config = dict(
    positions='learned',
    qk_norm=True,
    init_std_up=0.045,
    decay_fraction=0.94,
    final_lr_fraction=0.0,
    max_steps=4917,
)
Each number is 128 + 32 x the weight over its row's rms, rounded and kept within 0 to 255. Layers, rows and columns count from 0. Numbers have three digits each. The size before them is the row's rms in percent of the matrix's.

# layer 2 MLP up, 896x224, rms 0.154, rows 432-553, columns 0-55
094:184144154164171075149084112113128069094200091137116165152081133144128140138122103179145125142104058085140161199134126165052151144175120142120099141180102191130094127116
102:107128115136127168141069120145145099122178102169064157061086129098113121093152140115126101140113151144108169084148076147105128068126122114162095110130090125144160116088
099:050140107160171118146095169150087075114132101128075124101135169162117073112101090134091153158071045126140106128109049163084130163116200213193144172103177160206108118143
098:111141122138148153081139108105062165139154075162125085097111126133130069164111094124068218122130138136129178162165128070089127088108123154124107107189186098121114096133
104:160113092117184120137127083136095121090117172150035169152120048186172100064076144104121104142140059164113145093142067110104059142074142118129129094137174127093117155231
116:120124127143112117105096131178164092101141143097146103129129155140149131140161078121118172139150135127105114108107118133079145128164128152125110122134125160121182132116
103:114109141092150138087126141109089159155145120106100131151150159108060062119176148165110151118120089158127089144063088166094078090105182130142169153108167127122096166108
093:134142107152166122137123083170198097162195156100152141093122129173103160110089130074160074145153152079142039087169153102059092142108137130186148174136123095103063141073
110:100126177118114177143165058183146087153124100137176158096119168185185192066166146122148143117154136121114115083123173085143132103172158124146087086120155114109117151140
099:204144146142166168133080074098072020118082111156123136140121149141157155118108099162154101113130118128138125115115128148085167183153166167127103068167105155144098132132
120:099142111141161134159024114102149178107134104119093101064101135170106110155109098083126188146133057097165044099127159157147138127150114115137138194117070036133136129096
087:137155095025107161147104080122079141114104098126112150111121118110159129130161128132160164165157073155174138142107146165145166147093109088182145083141164121075071135112
099:112138148111160142084155119164113156182151149143092141140102132079148101084103139111104101174154103132177163133137108215111143166201146152129127125168074075124161158179
111:124129128117177128097114153162118114125113143088132109189080150145123086120128112191109187177188103046162113118113123161132059105124130131092100129112149110146170137149
087:112154112188084120078190136122143172115145153147110183059134180148169163124162147187144101162099117136123135157123055097125101151103146159136162144124092108189137096144
116:147122115151146085078128098094110104170132104055162141101076146085168115138100115116109125104154095161151096078160141148126124124155148129060102141114089161096117157140
102:157089106116127153115147136091128106133125132161097139119095160111095141140121113153178119129151128102127170184131097143138124064089167104068137161128108161160149065200
102:117161092136125122141104116117073141136116153202147126073157204180136210125154128147121142172123122137115061094090138145178119177122138102125115093124199093117150065157
095:123136169096146070156101169120152155175203126145089103115096140146111156160112174146107148145071176105151123119097150042082160094145147124157155089142075046123119089073
117:114167108173080124135121173147087148130155234124131115139123131106182142146171075110093135180136146106122091109126139094156096131107147178140152143073121103166146106172
101:176124099143131110085133103107177139089203100136112137122155083120172132131116102083155081137101111065134136146142123174142134130219162165127121099077138124108155098134
098:120090151169100193143155087180133154126132161185091150152105214099118107107171099150131106112085141114078119191131091093127138101073141181153101104136098106082153151091
106:119248166119096124145140117203136169122122153132124085149100108175125132150136139171142139127134124139145128124061112138148061157140121144127171142089122162150124123145
107:110164114183132130156147160188115118110139116160136165184169111105127146137078128082166138179156083102159121070067143111106173168127137101127127163117108141175133135093
099:165230083159156108118132168098102098139161148154157140111163138199145120130099111080130127100140158108187112087124107151133143150037111101179117111105112097128089154120
108:200188143176120134114118128134133188154210115135112114126119160102132109155065135154096139118154144059157138115191119152151115159105127103124145128083139110137131104049
115:156149173107150109105147105075128066079120155145173162118115153128144117097159095132093117126113109077126120163078089069143132112122157112090137122102151184086120074141
107:147137133097139101134085140128180131145147148100136115118105125127098160179152121125111169163094111061132119113148145097154092115146124154169138145150082149177078135157
107:159144171124157146130132152121040133160172107183147093126086175137128204054175145078052138124124123126048220129115157076109111180090119171114172146119112101149103083136
098:127106133143117146118184084126105088140081024152101160114143117061136084187114154106114110139104063095068078131083192087143186179144134113144130107110125113054157048131
085:178079134121119166135159079077180111126084160123115150090122208165110112064101108146153163095161155124192148156109170117158089127133146144133139119155119095168161107084
107:106166172237149117152125085158147126105101134067037124117098176078124165107138128187161198120114136141077122138151158122089140135151146157169159139163147136153129108110
106:157105102062151145137155114050154181103084081144131133103145122158079114082134168126037105109128082173146160085124121145132045160140170132134133116121133132099134107138
095:128174129153137170117135127124166098108143126123183099083126148110089141080177102141154104095104109140059156134169097115126126119120170154125135129147106136115092150133
102:119132082104079078131126000150097158096141103117142169148092091188146157099117136104079115126165115131149162156168138189145088124152176090140163111139170161107136132144
096:077097125074093115107135189149097120133041131112146067135141092117073104196054097154180150197184136159051088143100092076074158141171129112140135144133185144124182146147
102:124113100136171124089185091145143102098173107064052107077088140176123088066131156124147100127090135101126170128177125093199082091131119153101156151167196195145146102159
101:219095111086092160142140105170152112199133104142121170099152112099130124129131081102156166148070113135131158162125096142106107116137162082092180153085159126126119147165
099:116146101108134130140136133138147131184099156085132141128145166171083180154156083116147214132115130189102072127093087116144095135140151071094117147168169144166094143162
094:129173092109134116145110136095132089136127155094127166158209104099116154148133103138110126130150114088205118071129126120159125163152118151119080154109083092131107161117
108:114148155153120108131174105117121145195115096098150127150143140136123132082145176137136160115122037141169111140121125085118107169104124136105102088171058089103164093136
098:096086194105138120170133140105066118091145138141097078178149157142170137106143145038172109129088093081152053083152186146107117164140154093112118101146096139114125188127
092:148105135151093112172106206106101104073188173125151143130178096098077140171104088125170157126107160073088135138122151152143129111090110073191072100102105083134168154175
089:117134144107080128142079122119078210175127145121139118134090111136118164158119159154113132151107070183158126052097159154086164105142091115109141072184090127120106090138
096:085116115088088133146113103096174091163155109125156118031139137134096152113120109200120127155115090117104164179077105124150160147131094112107174115187158073128112137172
108:119087200205119120090115109154121172075121070082117164157074136081103189134166126136110110097162139107079167098134134139111164125124145121099191094128082092151117114090
098:167100098068135081070095134126167132130122093085109152147141179072089150115154159085129126146087159194118156142087094161171183153041207157096168093143159125144083076104
102:115170109170101138147107107140159107187147176130102126211107144156190096177083115142155144087126074118197113101161142143089117161077140161105088138134114136118163144147
080:164125133126118113115124161120130059076114122062151109144113103135122177196162131048124152147100073178131108123130198131132137090141121086098123101159160137109122102106
099:151093103091161192133145106131090091108072065182117102101139148146100089108116122123176173120095060080118124113148115176184196120122145114178146160130185171147094065127
110:113140100101138096094175094112166128096150068156124162113127106152105109059154122073114126078145130142131118097099120185163145098114146113145144080084186106198131089126
103:088089072163167136083141160158083113116164124141110121105127142097079112160124135142095124143104087153104164119140090156159087114102109081131135149178048165138110084142
095:142091171156101093114167134088092115154125096122063152121120131088192110148122167108166167076111133137127105150152083139179123143115109176123132147141141088060120088108
101:119119083187142104139160118080113125120141101147121131127169103104137119131123108173128142094110111161090137152141123139077122066126185115130209163103057115109131087127
091:145143131121143119071108137168172128172115096093135211187107129137142054169161086121047160133142187119135130102111142157129104169108080129180106133108097123157140118116
106:110120149125139137119096094135175145140080144154158141125143143127157139127117125083148125131131099158150101125143098101159168148165160118153079182156075144088160084098
097:176132139139114087072090117178109115135148069073096139159163124169144111107112152098129120083108145132121162126072123099154153115172107082142135122202095116094183090124
108:153184090113162197145121099118098114017190186116092149113102112092123161137117139160128201111131123148165086065115129180155090121097067114079153151121094158083082146157
096:101092100124165044150147112103133185104110125201112134160150122104098072138109142114126142124144141112148149177105055118115092179113136076129076090145197148105093121100
102:161152147119082140158144155105106123096139082088032107191097163185121087122161128136163133115097116178112080181155121158136170079068150150071165117134157127112104088173
101:112088199056116137115188124153103087098155136135109106131157162138084176112118110067160177134109098074121130136087149154185141125111146158141180142145138103092150102102
098:118122107149143132116115094149138091082136152069150126118132122123006136102116204098116156119065078131101047145107115146130115122149111117122091167135111085120145116168
105:125155108157127112065145072156142139149137069131151168105119138187142148149102132137110146127150100135137125086114131183141079108133146101122113130158116102126145109173
103:116108110129214125168086164119109081141145135172145101161161109138149102106049151128159105128080131096228128083076132140138123171145116146155122137151107108127135086191
101:155129062177094107154207112186133125137184176079151131109135144161127096090092155070134155098123097111093071116090113181142167144090082051197100125112129153146125112115
097:136072123165126128147183097173134064126107162070095135119094138152119130154162149144161079086091101119175172112125113141100128108102103139140064068126150089122096088166
088:125137148125140186105074124151128097154159120094173149143102097175137125088137158174169130153108140162126138106169143161123038115088071105092114125130112145183103155100
106:161064120116159065092072115101121101124111064153089139138199139140106075153127191166109087119128119167156127106168098153158113089133140083125138102178106195116139101150
101:114115154077055098137111129142134147180159108119165124156108143081120076095108120092117101082128103096150100195148127170084123098157169139138163155135095115161137114147
094:128154135131151133128155149197144148120097063116110085191126180112213105110154212127106154073157081117084143168102129147108163100144177094123127144152136150124076112136
109:147143174192155107145083150110138136121198137081103162122066118110074123207132132148148137159143151087101159226115158129146103133135155165182078174117097151097126141213
108:098100127134143141138152140132138122096103130111124127181185132108094125079106195135099141130196198164174065104147118070152124133118130159139116161083177095098080139184
101:110133171116145112115178139090080131156159169129115148154085131151130105126184096141142116111085094138144114169137162115173114108123109172191103162125127098103113131129
104:092103125197080115110154177122129175141117134128195123095120106132130134138082099077065119118087132101114090072138154126142085138152099105076115085161098128102096142164
098:153135123133116153132167136099154132182104233140144177112070132120097158087169110161126147148105142149111120153126113159131054177092113145186153087159121137147083087143
101:103135193113149135148068180146088135132128113059115129180151133139193112128175137132140162137127198094158104138130162180102157119097173162134147095109144120118119137112
094:155172151129082097103081124107163159167083162136102135119130160113117149166112132107120137089114093147146127172102167117140093136129143166151138080126124040111102123137
096:088158058149095091097159160058106087136146124134129116146171103151065191147168164138130140137131093127113071089101108202093163104153098175105112126162128186097101178134
097:118160169133107146144124063178100143073185133088065132117163130124150115100106065102114149125133144130174106153105165164126119136178121173074110137070106140152126095181
112:071138105151149142070126132137172149121161121090145158118118167114079144161173090139099106214084175138110130160130105169152090097130117119132097138163120189099089155146
116:081129138172149094114161144162148163110171130159142108058121200041082083113118108087093087138136123122062148134119159127116121117104140162101142149125146089103128076163
102:087154206139115098103099138077118109100132168126173131098113092162144143068105173074124176125120112122086074121088092118117128119075105106146120091128160120113101143160
103:130163069105091057117108166112109167142096117159132146118120124131200152155192143071115162121171117090127093155171091106104134086144142144109126134155117118183154170172
105:058138104072083136101106126189166091127135155142064122101075079099149110156139152218147126116080132153137121101077107062138067078101107143091167136091137140100139162113
112:138106165107179115097164089134111136089094174164175123134157116144112135193161133148155135099130114142124152111094092099146154179107084114132152183103103097197096134136
095:140107077116105116095141114110146146150053207129121119159106145109135161132043100152163117133109103134093166174086127087129126109179126180114057009139140094134096132230
103:127121054144079102109092148135173184071139144143103108184116146115157096154138176068105144142098156176107134155188135127135104148140108091146137077140143103112132184115
092:130089073156112107086166171164080122158130172193087136146158134124093132107177132111155132125125082114124190114115061126122142164127148151144182142130101131098134121119
091:123146074150124184150093093171102143160117131151159147131113159052157113121108145119164090092088095136162100133123115097146096113185135156050125152157120052109147072137
098:127125167155122147142088076182195066128099188084102176098104152123168101115160103139168135173142147100115137122103067092169053159079110109143148118121120135124148154158
095:110157097191151177167143135113101131087119121131133119137095130127187090114112105091124144106114117056137106162169148119145157146112125149128143118145134117105103082097
100:157082138165126146072111200141167095098125087093186160171134124173145233175110155114163092077130117170139029092106126177125117128155147161120138112141121125112101124091
099:116129120105119170116164077165113144157096140148108114129129149186150113116144114026175121192167135132085200139117183173122128116101160092127136167103100112163145103195
101:134176097160124142143159097156184160149087138137134126128127130145081178112135086144114105132183165051162138138139146105150099104114148137111141139095189152120137123119
108:157093142112094107084153182159189121074134143102139175123114141167112101105151122169103130152105108123132140146102099173193135180072096168193165127105135094166109127125
100:155169134142131080122167095095129131141087155072076127152082124074140109087070104122123113120071073087171096116176104115156162165123168136148160090138103098164162133110
103:148031168082128144147132114142087155128111127188172163153113156143111082123115087130173115164146133145125152089150153150078147148183112113089143088173128131100146083075
098:123169127162153143082125138159133147132141132122068159136122090106124097043112163136164145096089122121094079121110155095193150070026120128099150180117114117123177147099
110:114150166127130110117128121118123092145127135092177143120203150154148143109120106180088146193097107191141085145097124119159132169132108229128147143101138125138148108138
095:139094089093141114133162157152137101101134112137186142047122151095143150108180119099114115106136086151157105131094086094167127181099134102191114113091144124089170162104
102:172080184094121111111104107095148080159100104087162130171094123100138144168083187144185179128149159167106148100092162199152144130101129104187094110141165097096145198127
085:124150150121149178123087148087171141138134165115122135091169139103155173105111133090181178119185118082096146127154149181193049140141131126176181174101124079095062169091
130:158106116123099145053189088074139172052133094103117161128084144163028131131130139131110147053134107157193092123194169149130149082133131182146163175112083146155033155137
102:119130133142144079153154133195057117118132107135175067127169109144111088102065178134098118088081108108140150126161119097099134139063149106096152107147155095155114092164
095:180068111122147083089211146089055124080119156152117157149113109134118059148136146157149157124140155147099062086147123211063142119102162102135132116130129063145147097121
083:089115186169171174168152162122174119124165127162102125093083122162097102186147114167101091121109116169118101132134102167186137116116072153120111113133118150124107154116
098:176132170100139132117139028137120166107156150115147147098117152111078134121140130125122109178154174101156181182181108126170132124131145182183131112050159173107101153104
100:130159113152097144144096168092146129158131195058122115168125162146122159169114127141134169122103070130099138114164141093094120141111137139079147124143142126110078111120
111:106149177175098144117134105102139094133092101119184187146171133189181089185191167118113125131154204080114137161144080171079117158151190136107134158096148166118129176141
109:136135144101183105100132166092136159173135107078143157070113100139123093090106072112172108121146119144081136151128109199148177127179145165144122111080150186114144121136
092:130121155075142168109176071123102148170118098156109216119066121129125131136181145219137110099108099134130121091080102181156158125149090141115106137173114088083088137088
107:158131138130182104086128070066136107120138095160106093144122131167154106086154096126175132147111160040202170177164184136119123108154170136180095093116132111087122092208
101:106133150172139172117163073147113142099055107186120123169101142180128137102104147089102165128141123176127100103110179153128165154146125126108151151125171160150135112144
095:180113089120138104080123141165140146140169150082122105121141207091131092170040116098125064074158154111163119138058098107159120140145056080088163164147133140092119203136
102:109166168113155109157152122097121129133107068114085089130138118176129111087133114172126138088116131147147106117155106141118072153154161128116105128072162139144136050140
099:144168128131153118096192148142104177106162071148152140149116093110191176160129142131062213081081071122101106084124085163157158119140111082075115133152162200112181113143
102:097168169186106149138173134137177120116068115094077121070137103155143149134144083183134146142150096103118145121073082148101102092110081090072167150088145126092177075104
095:074137137155081127136122107121114155129100145112136187053157145149130095150119139124136142125106143096120164148157151128151064070167141141143189118057164133086125123130
104:156104096059120152085141165118086044092054204097117115132122169105164130155126094146146185150150127173148140090089090104175162145154117094093068125093140158072188125124
091:105156127133123172094122132112154113166120149121138099122142142117152088101176121226164145111098126102085107114092148145194110119121112128154123071147134138143123124183
105:120143123145108129149125142163130187097089080164123160127162122199149081127194153184102174173134122142114151056135115090168128128059084129143119106156099063107165083179
111:103139090102136092123135179130135150112086193166171138121154161152160117113099142082127146130147088209187050111139119112097091151163132155098127132129152106091139141179
# layer 2 MLP down (transposed), 896x224, rms 0.143, rows 432-553, columns 0-55
092:157158109213141076197180104099170070127103158088159082127112073140164163100133105072105135090202162126125149130107128143131167130133134139131149101056141115101191118095
105:136144111061178095150096121110111126138122061157082099166049173104114118158093144111172170160143175123091073156108142101158132132121138142158159087113120130115072073060
103:095124163101166141151091131124104099119160125092123136067132174157185130128110063128128142149158121135086130110139096127175098156107145171140156205168146129140054104072
102:113038077102102109169062080174089131168148097161091095173043110087136089147166122130154119155114155157094145138206144144149144174134133120116167135156112143123183120178
090:085141107115143153130085107146153097149145154160105137141142092105141163172104094083121073127129098172182119125101089126211139106079074104146113173135142139136130146140
115:125089109121102162113142099163130065092074141122112103143114160156131124157223114093152134159104152091117148145150098136048166144105123108100131116147114103062115106131
104:122157154073189108123152142135095118121084090128094088135110108111201091106119110137143141162157121156139118158129131138135147178152193085134160181114064121144123129133
089:113155144112127129118145172124197079098171093092140039199116158084103111136166077226123125142171139103136154100088161219123103129148166097092090120148088093072133145196
111:173145102150126141088103091112101174196089148124144142166138184115103145126061122145117139045133130073159123085139118141111119141133098148126085132131108124127131150110
094:050143133153150150129202116174128137161078105159102121111129121134084099135132109095133162058110097091137074133090136091139161113159120168142171080098187083174121106095
111:076127122180133177121059125208158133164169207107136080093157132118151075112142133143167155177143168119099155103141073078150133083126172156108133134212153120112166067156
095:115180083188153175137123130105125118150172106151139155134135166119147125177044197090109139124083126151107123067115133142097132141094128101119118181158085139182098133123
097:128180124143167163184177153130103134111148161119080153110128150117095159130128121112147143098081116079135103144095139117213133201109070170107072074181156089110169118149
102:113111136128148129199168124143125127105128087116162097088102115132104080118090148135101118132164106086120122100128102136114065115133115116081115125101111082132106108096
099:104135122144123055102179143113107111113136153100117131131169153145110154080165100194152110139070115198086137110147103127171076153126165121096131158184091160172147098047
106:107126127133156115127182177187088124103187166086074134137125166124083142131121136143130184182103132156104100132109186114118135116111169145117129103130110117128097085151
102:175183119102176167190096180050126096084132156115157097107104153130109108125140108109159123094120129164110149138166100148151204091115152126122163185061142145189082112088
093:097110128112082131158112085147187159085103180140180119082103126052118119131146133107131078149158130172083087110177162122115205129157113200165121118109136101131101128085
095:160163146108159135191078110130143133140156188072108094125110071058144127115146155084171162126144150107156114129163166156162132150155165105162161173130099124174136108142
104:110094139118123121180121054094113140117159139151114102143181140150064156112109140164138104201161129185064074085104131089110111120106095147150116073057133116184086110107
100:151173083051120153136137131163118104095117104096091072148176115148133124140155146146131075116194081129133111080167154147157112120179145106138176072125152148129099114082
099:087115151057134122144086074108097170121092192133117107159093170180108077162182074187152108149096121128133124127200162151089189135105136093138107162126123143190112112099
104:083113103150103079172117122175143160135161137116097110123099109187106144134129130159147205128102108207107088134225152191141122138159095098098209104098131128112145140097
103:121136193128109145199111120103129095142122061133145074152199134116122152120112148107150113159107117147135067136112168150140143075140139096125123129127115185182137125103
103:133133182074115168116148162056151116095127139105079106116105070118136197077162107111128121137129131183118092105111119145128150207110101137115114165155120164098107159114
112:125126110061085090085077139153178106163091099119106105113147151126103078158097133139131125181168107115188119070089136116177079121099156095102114151096086175205126143155
107:112181178144133110094101110137136091090086179148168047150101130075113155136124134132046110130098141109103113075036116142162104115109186158104155096094135096118085105145
104:152105146120145100142161111134184092139157098119121076129161149161125131070119215143166194152188164135091071109100190148112169179167069143152111180132122094173133143109
101:132136136144164132116101098159063104084148096111158138136089120127082192124181098095126168085150157105122161140130163134151148121106094126088118171186169083167134130144
097:094071130136124086172087167099094164120137102060101116118098104157082154173161142119138155156148088089073093141133083181177135127090142146177153151134142151133052142114
086:111146093090095120111129190120157097074147109143124133105106102108128096086128144131119132132124118209179159142116082124136134105157154075124142118072126137165097133133
111:168108126192172103182165121113123086201114145159100183091105197149116126086122103156138120095116117156108112115125100134147148109134156126095153162088190162157124116129
107:115174149101136111157103112103126138148176103174133128121095069137158141137106102152111127158132162151177185235092160149147119119141204078203104095086205079089064140183
103:076148096046130143118180123105111064094159157124112145111080087090169135157066150168146137133108137161096134146117139112085120139075169066111068151097071103145140140108
097:085141159153159145148138164059123147131115107137165117102171160086129108167120109125117075147149169147159137171121144152159111119143096062067105127135178155150097108155
100:199108137084116143142135151163136088109156174164123158116170094122121154150097152173094160085132097149153104146159147101156202180163168127122130139130121121129161097150
098:137179160156134154142090103091219096117142136119150071077124120030101121209132216122133163163152141173130076113148124157177114109121100109079138116148104126138162096166
102:116121105050188092131129136087104125041078134129116118152152123108142117074182142080127143152104103094097152155119117140111095129121142111188204042074159106103124108159
097:084129104077150169112094121141130115121133104137093145134124136140145075076161114130057138152146118125130116115054142108114119157138141157169116117091153099126153161087
095:035095124116133107134149088128113123105128130162147117131167093136098110096132111085199101108177100176124146144121084089085069160098167160108168176045144123100124118178
104:125152151140089207172142024111149128144069088038165123153075132137135109093110114215099125177127093169165194105125088100074085126118130158123091100120112167140114083095
094:113140142131111124194086145105071144145086120123175161092065189110105142081112150147121166202077122118125125164126106076154146091111084154134128106145070126150119218137
098:191111115160135127177130143131138171169163146153123178180165175137096118115118135116183160131129048165077163100138102083102099119113162134117114126159153091125145147156
095:139162071128079105117124101186115146091095126134139123190168136114093144113183133107190114091117123067103158155124160137188119102124176142167151045130141195112180136138
091:150143148134180150183064144109120096159114127141162131142094122141092096122100104070122141086126152118088137077165144128095127130161189162153087094180144122116159098143
105:112134072103112090078102140065147151183148101118122128133130121064131128165083143174152105147122109186154175153104100120127166120207125115068157160107131145199093190156
098:107122149101135120111124144119104118166124118134167103113131086118142109131142135105102141110149112152087169139103164087181187144064126107100145107038139061140159114125
096:053149158097139139138185091121167117118130039099087101112177100113129118124160104180030181172186156106147121107115130101060155130115146152132104122123115124140199064113
084:145098145113169117068162100141164076170123179089096114102183148113189073158111200135115160131163145145070115151097111157075133110146122115169177139133123127127147129121
101:133077143173113145099118090200181117140102105146110129091176133129090120122181110149083125137082143099135123111097127150170156092142157164147159154097203128149129129082
103:128118100138116097137108108086188147068113110106144106123120164133166133101109154134160215134177145108138129166210190105162162175135136164084136127092159109125106068069
101:137101118097137165158179119100118127161187172102089119121153102169099168146119204105116107086067151147110110126051134115137152143207113145131116077145101102107132114099
092:142131156141102198105161134095127170104143154114106129132144120122168147131209142188133067092130168180137177137151140130146171125134099107123130136122152118151103106157
104:098121124152112127099123137113109090095113097088101103161132141099113104123075087103072126173199151155121127116136128143101137098118101154211127089078111116115140053075
097:170115144163130140109129131113107102168134109154122170124148123128140168099168165130096137107108168114095167125155097107093092135145117105072171129134140071077080079069
098:157110111071138176097106147137134114138144199129133103125129138133135094104150155059075130176096130134111152111110111124127112142148151127164109102116035126122090125165
094:097174125076148138126100136052134142154124166146186114127149073134154160132134172143185114058058079186072132113130130177141156122163091097158120179160137095100109089077
099:155130069105194151121095145115135130114130152120149145121118111087120111172151145132137131092114105140165122102079106158121065135129089100150111133106098109137154126046
100:118117137052115103135131144161078121186109125145160200179098107153139150133188068091089109090127157112133190146129164160140104162171094153081092074122138087081130117096
097:094155137197195149129072124082149090123114170106159136089152133157124144099155156106109157137123118121152108100131150143159100158137166047110115169055107167095121135106
100:145135124107140097174096118097126138072145151129160085103124106145126141130122159086109147089119090084135156102132109141140119082108108077114124100135167122121100133101
104:165116136164068114114102180118123159112114122115156115116124159146071170109145098072167132103127175082129177096114086120127095142079170087115140151133107109145097133025
099:119154148106175210173127162105111124108060143160175191118178142119125153133076074046138104111080108133152142087129136118119152165124149123140094139164190120159152117109
106:111098157148121153152117109141078121100075121118111148120137156088145135151129128127075169101181162110129110138118083184100146101159111098117156178145166175215124143024
101:098186131092082105153106125173110099155102123071117173167169104125131142092140168092146177177159147153119147078114156133098139125123108102131125100089131118146173155101
098:115110130142131141165182134133170145076086145112091130067171085056123151094102093118159107130074149107193104131152164189138194126141124148170173165125122107091070135107
097:112115100084178107155100149143129120064136135115110147137139103116067141144150147148182163152170116160118165156134095244131133100173107110141141183113121174194147158154
102:084135105114139151180072166100100075156104191139186142096102084093089086161120138065155161171101174127127117179173123094183081185152153143134141094148123101127100142121
101:147135180182093111131166100157131075123140152128126139177154126144125151120146080129085170140154123128119125140125134120090099063040174162135145101169112106048173198137
091:102149098112175145182111102113118083090082135144217132097112115153134125115121172131148125109137213095090085144141115110079127144091119144117128160127061133101115183077
114:103136090130147173081163125122119139058134135168099128168128092090158121128111144161112113112075187080164121053121135123090128127188149122092116147117157147074120146144
114:162105153159166139181085143134155119132125122065130145119181153055097102101121129134129157132174109143130090206169185136127178135155093146128106183169169109109089111141
109:106137142181143129129162134060142195115154072111094107131138123134098132125134136092130149115173066119130158188183157109091142135114109107118119197115138225107095125105
101:067151137156157091107114113105075080154053146149124107114122068113138102126065142131117111102152105148140074180121125091091127106085126146133132147153091131148143133127
100:134114127179069142126175127146141196133152135088086142124117123122126186105072132132105037198129107125100101172124124144143090096096111123180130151123115154084088114149
099:090175108067149145106119143084082119140100099115153064088120105128157155150104093121158168124088097247119102137115127099135105139121060171122185150139102127137117165119
098:159143131143092144142141181120146134147109163139197126113144167073115153134176115080122132133114126133116130105112138107188145141114087094128164152135163125103152108083
101:067143113127090114101118082135129133135095145145148086141140089098163175169151102116120127141145071153101125152084138100101173088109097146160118128106096055088069138118
098:121144142115194103112150133109146126116114111132171142141031138140106154098097097118102090081151101099161107162137087137133135150102107068158090124137154142117137090121
119:115186131148172160134102121157072067159083115173153124135167133126138146163200091121100118135134107108162158126138114157113176104179117093165154134140113093176111154140
116:057148143086131149104162091161124147077168098125115153137175142193091108111125073140150104220154092107072134137136099141077119109088111119118152076102123201104118084154
105:138083116077080120094139155101035162145132123143138130151129154081200112190117142099101134178137124126139102119150140165114103130151156131081119165171128116135160184105
107:062133156134085151109173161167091146134138146087145155096156135110092112177167152102081148143123121170123145167108113096064107127162092141077092130131103097196112092193
112:066117112116083178103089116107187089101116110109106162115119130132131102109101134126089129086109133123123084144084162119103063082186142127158159130164128139107180175109
108:092128149088081130121123097142153139094133153130175070171091176145116158159108133163148156216094198117130090125113088110158156146103049138149141169115115128127052128132
097:119120113168114147106133101140130107114085121132052125134118127167160097160135139157133064142053101172166137133130140107156101116139062138159094122117152098098146130110
100:186153095149105104152131131120099121143028118063143128138177163163158137127144111140123105103147165103092099154106167157107142141113115078060100093059150086127120091140
089:131104112106185155119114104067124075156138181098156137112186079091139119115165148105117120037136110180182143153163156125128134099197134118060145179142176152114072125068
079:149135133165141141093101129082092145107146176123117147087152174124135078203091172100146115134111146136137145170153174118140101122129142096147138149141114093158098101141
100:179186124145110099093125145113089120122047163115147131102122124116116146091053117143141100115200109179129124162085120086179183059116117111154104144116068149090154213149
103:055077176159130182153208179138121096141131150083092128123127134142104158104126133110141216108152142120162138140084149185158065119193186112122134164082117182129180130141
100:170132171136125050104112075116148116076141095127117044143106178128098063133095143059100100124156121189139124105129123157101102182182147105114141146088154092122109144120
097:105161086122174177073113163161180133142166140089122147140100103089201111093135135120137118117106141120161185107108160071132062110111085101177106098066184128169125078134
107:055072146165135108177182111207160139165129144170092109089088086120138090120110122097133154139143186130107088170123135112138091116173120156178156155093162120143166159128
105:105071139123143116122161091167173146107145130114173113082128126134135136136185186113145098061124077134124132124205123144124087127115089084164152125065153137146133127067
098:126119128059079114167171139110111124143155056082148131148105121118097194074081162079191117090147128107105151196127138075082119104157136111152166148131120191089146145117
108:119130134067168170123143137050094205147133139143181130143108098133058140157162136183183053194125110109109105077095181108084142118161108189084175174120121134085179112135
096:101054118110116131080108107108113179121131178118154125089135160145134128126098097153150161138132110166070087097093081125098134171107165099179141032100151151153082144129
113:117128082198130098204175154121128124140137095098115183154161116130141097068141131100231111008138098130171120106125116143101144161159137144158124178198129180143157133152
098:093195162090154173135151123127043118091130086128125141138131098158133137139149178166070151093131136148092134145142089159076125157157095166125139150160129109147055185132
101:112102133138132117172091095114113126163046121146113122107135055113105154172083167137151104111169145153122122091115178164110102127083102086188136114117133133111158118163
094:129095164130146155119184130185122092134115174065116128147140124113056147185126133142130085149092143138103056126133125134106144095089122146125109107100147129144137103151
120:078139069115146148125135136136164128082086141124111062092159095164125149121173091128077140122100164152085145117122172118172081093139063086100130147197119161063165224104
100:164136088146139204106154198129112106168134102126156114071170138122119090071113119142166176170167122159099123137100133143152153135132128179138182040098198165082136146148
097:142139088158027104132120144183083165135077139109140168136123135209100131152056075103117190105155128091122125124104068140116117171118154191145159064131144120129157100124
097:085120104192144135148118090065092090166167110108125144099166138108130148203109140102079150133079122155116195071119134076127112098148135143138118099137136137141113104139
097:083085091104111111137169111154100096196106128124111123150098164161144163109144152128189133090140164152148122107127146115160148163092114106108137139126127142138195154154
104:110117150133105125116144129095107114180182140076120158116173139158131136179182071221129090112165136145089135176146096146082154173106129115096105119106124111140158145151
113:106143123155101125115137134159124102143117106150223151092161150048122139153123089130101118159159118091185143105152117138100133121102143114111131110103036117141140137096
098:176125087185162109089124142138126146101083154199159070124098090092106131128066211148108175143159104195150106094120145135090116132093031108117115081175175082146157116151
096:105141119119146159044150139136178080175147160177020062129138131128120138125182111157145085096086110137122098133074086159109087139091146103101108142078096065125113105130
107:152145157129142139075154030095084135072114121130166084077136117082060121186175108153141095142146095179141112141141121146185123107108132103171139079110120096104106156129
102:119188121124166146120117090137135186201160110177127154158150173134150078182131149105147136122111097155132145105145175213150167137149125101111084075155126118126093118098
096:131132127141106112128142132161163162155128132125135115068115113130105149136145152162125112050126174140129120135121155182134171109169144131160178145055134111141100080112
096:130162166102134230133125155151144102101127158109145109179165116121104122151172106106141129200149165065157087178126202073123124093146164132117117090124029137155157133152
092:161120151112136125163170118085144171056173118140139144145193106141104153124137134149103121134104229126149071109097145064196077132120112107159152169100149184139122120082
096:184116155147092104127105113167130097153181113100189064147174146071113091108119087180077133087172091114166111149178096135077085163135148097119131120107094131136079141155
101:117087118105086084125134148076106127121129083169138109144146178135152186204125172101171113141118119126109102132085140094158099160094168140097124083126130168149089164105
104:143097134102117176179135181109103145112142167155123106085101145098157129135126131127114129112103126195150116123088142176122129138186133190125153100081206172138126130118
093:141145118095158082156242148088136155148174147127069147151172076124111116172087138101131084060096106149159121117126164152139190172172157128141210088134145113144119127105
103:078108149085120152102137109125108175137169123169111178109168095115142119140106108127101131131136180165104137160189136101081114158084112141120094119150132168179126130158
104:170118171121094088223168176139140161131086151159159095159128084155129135111176118152123080134072160188086110134146114135094134095092134125132151089131110132162131140124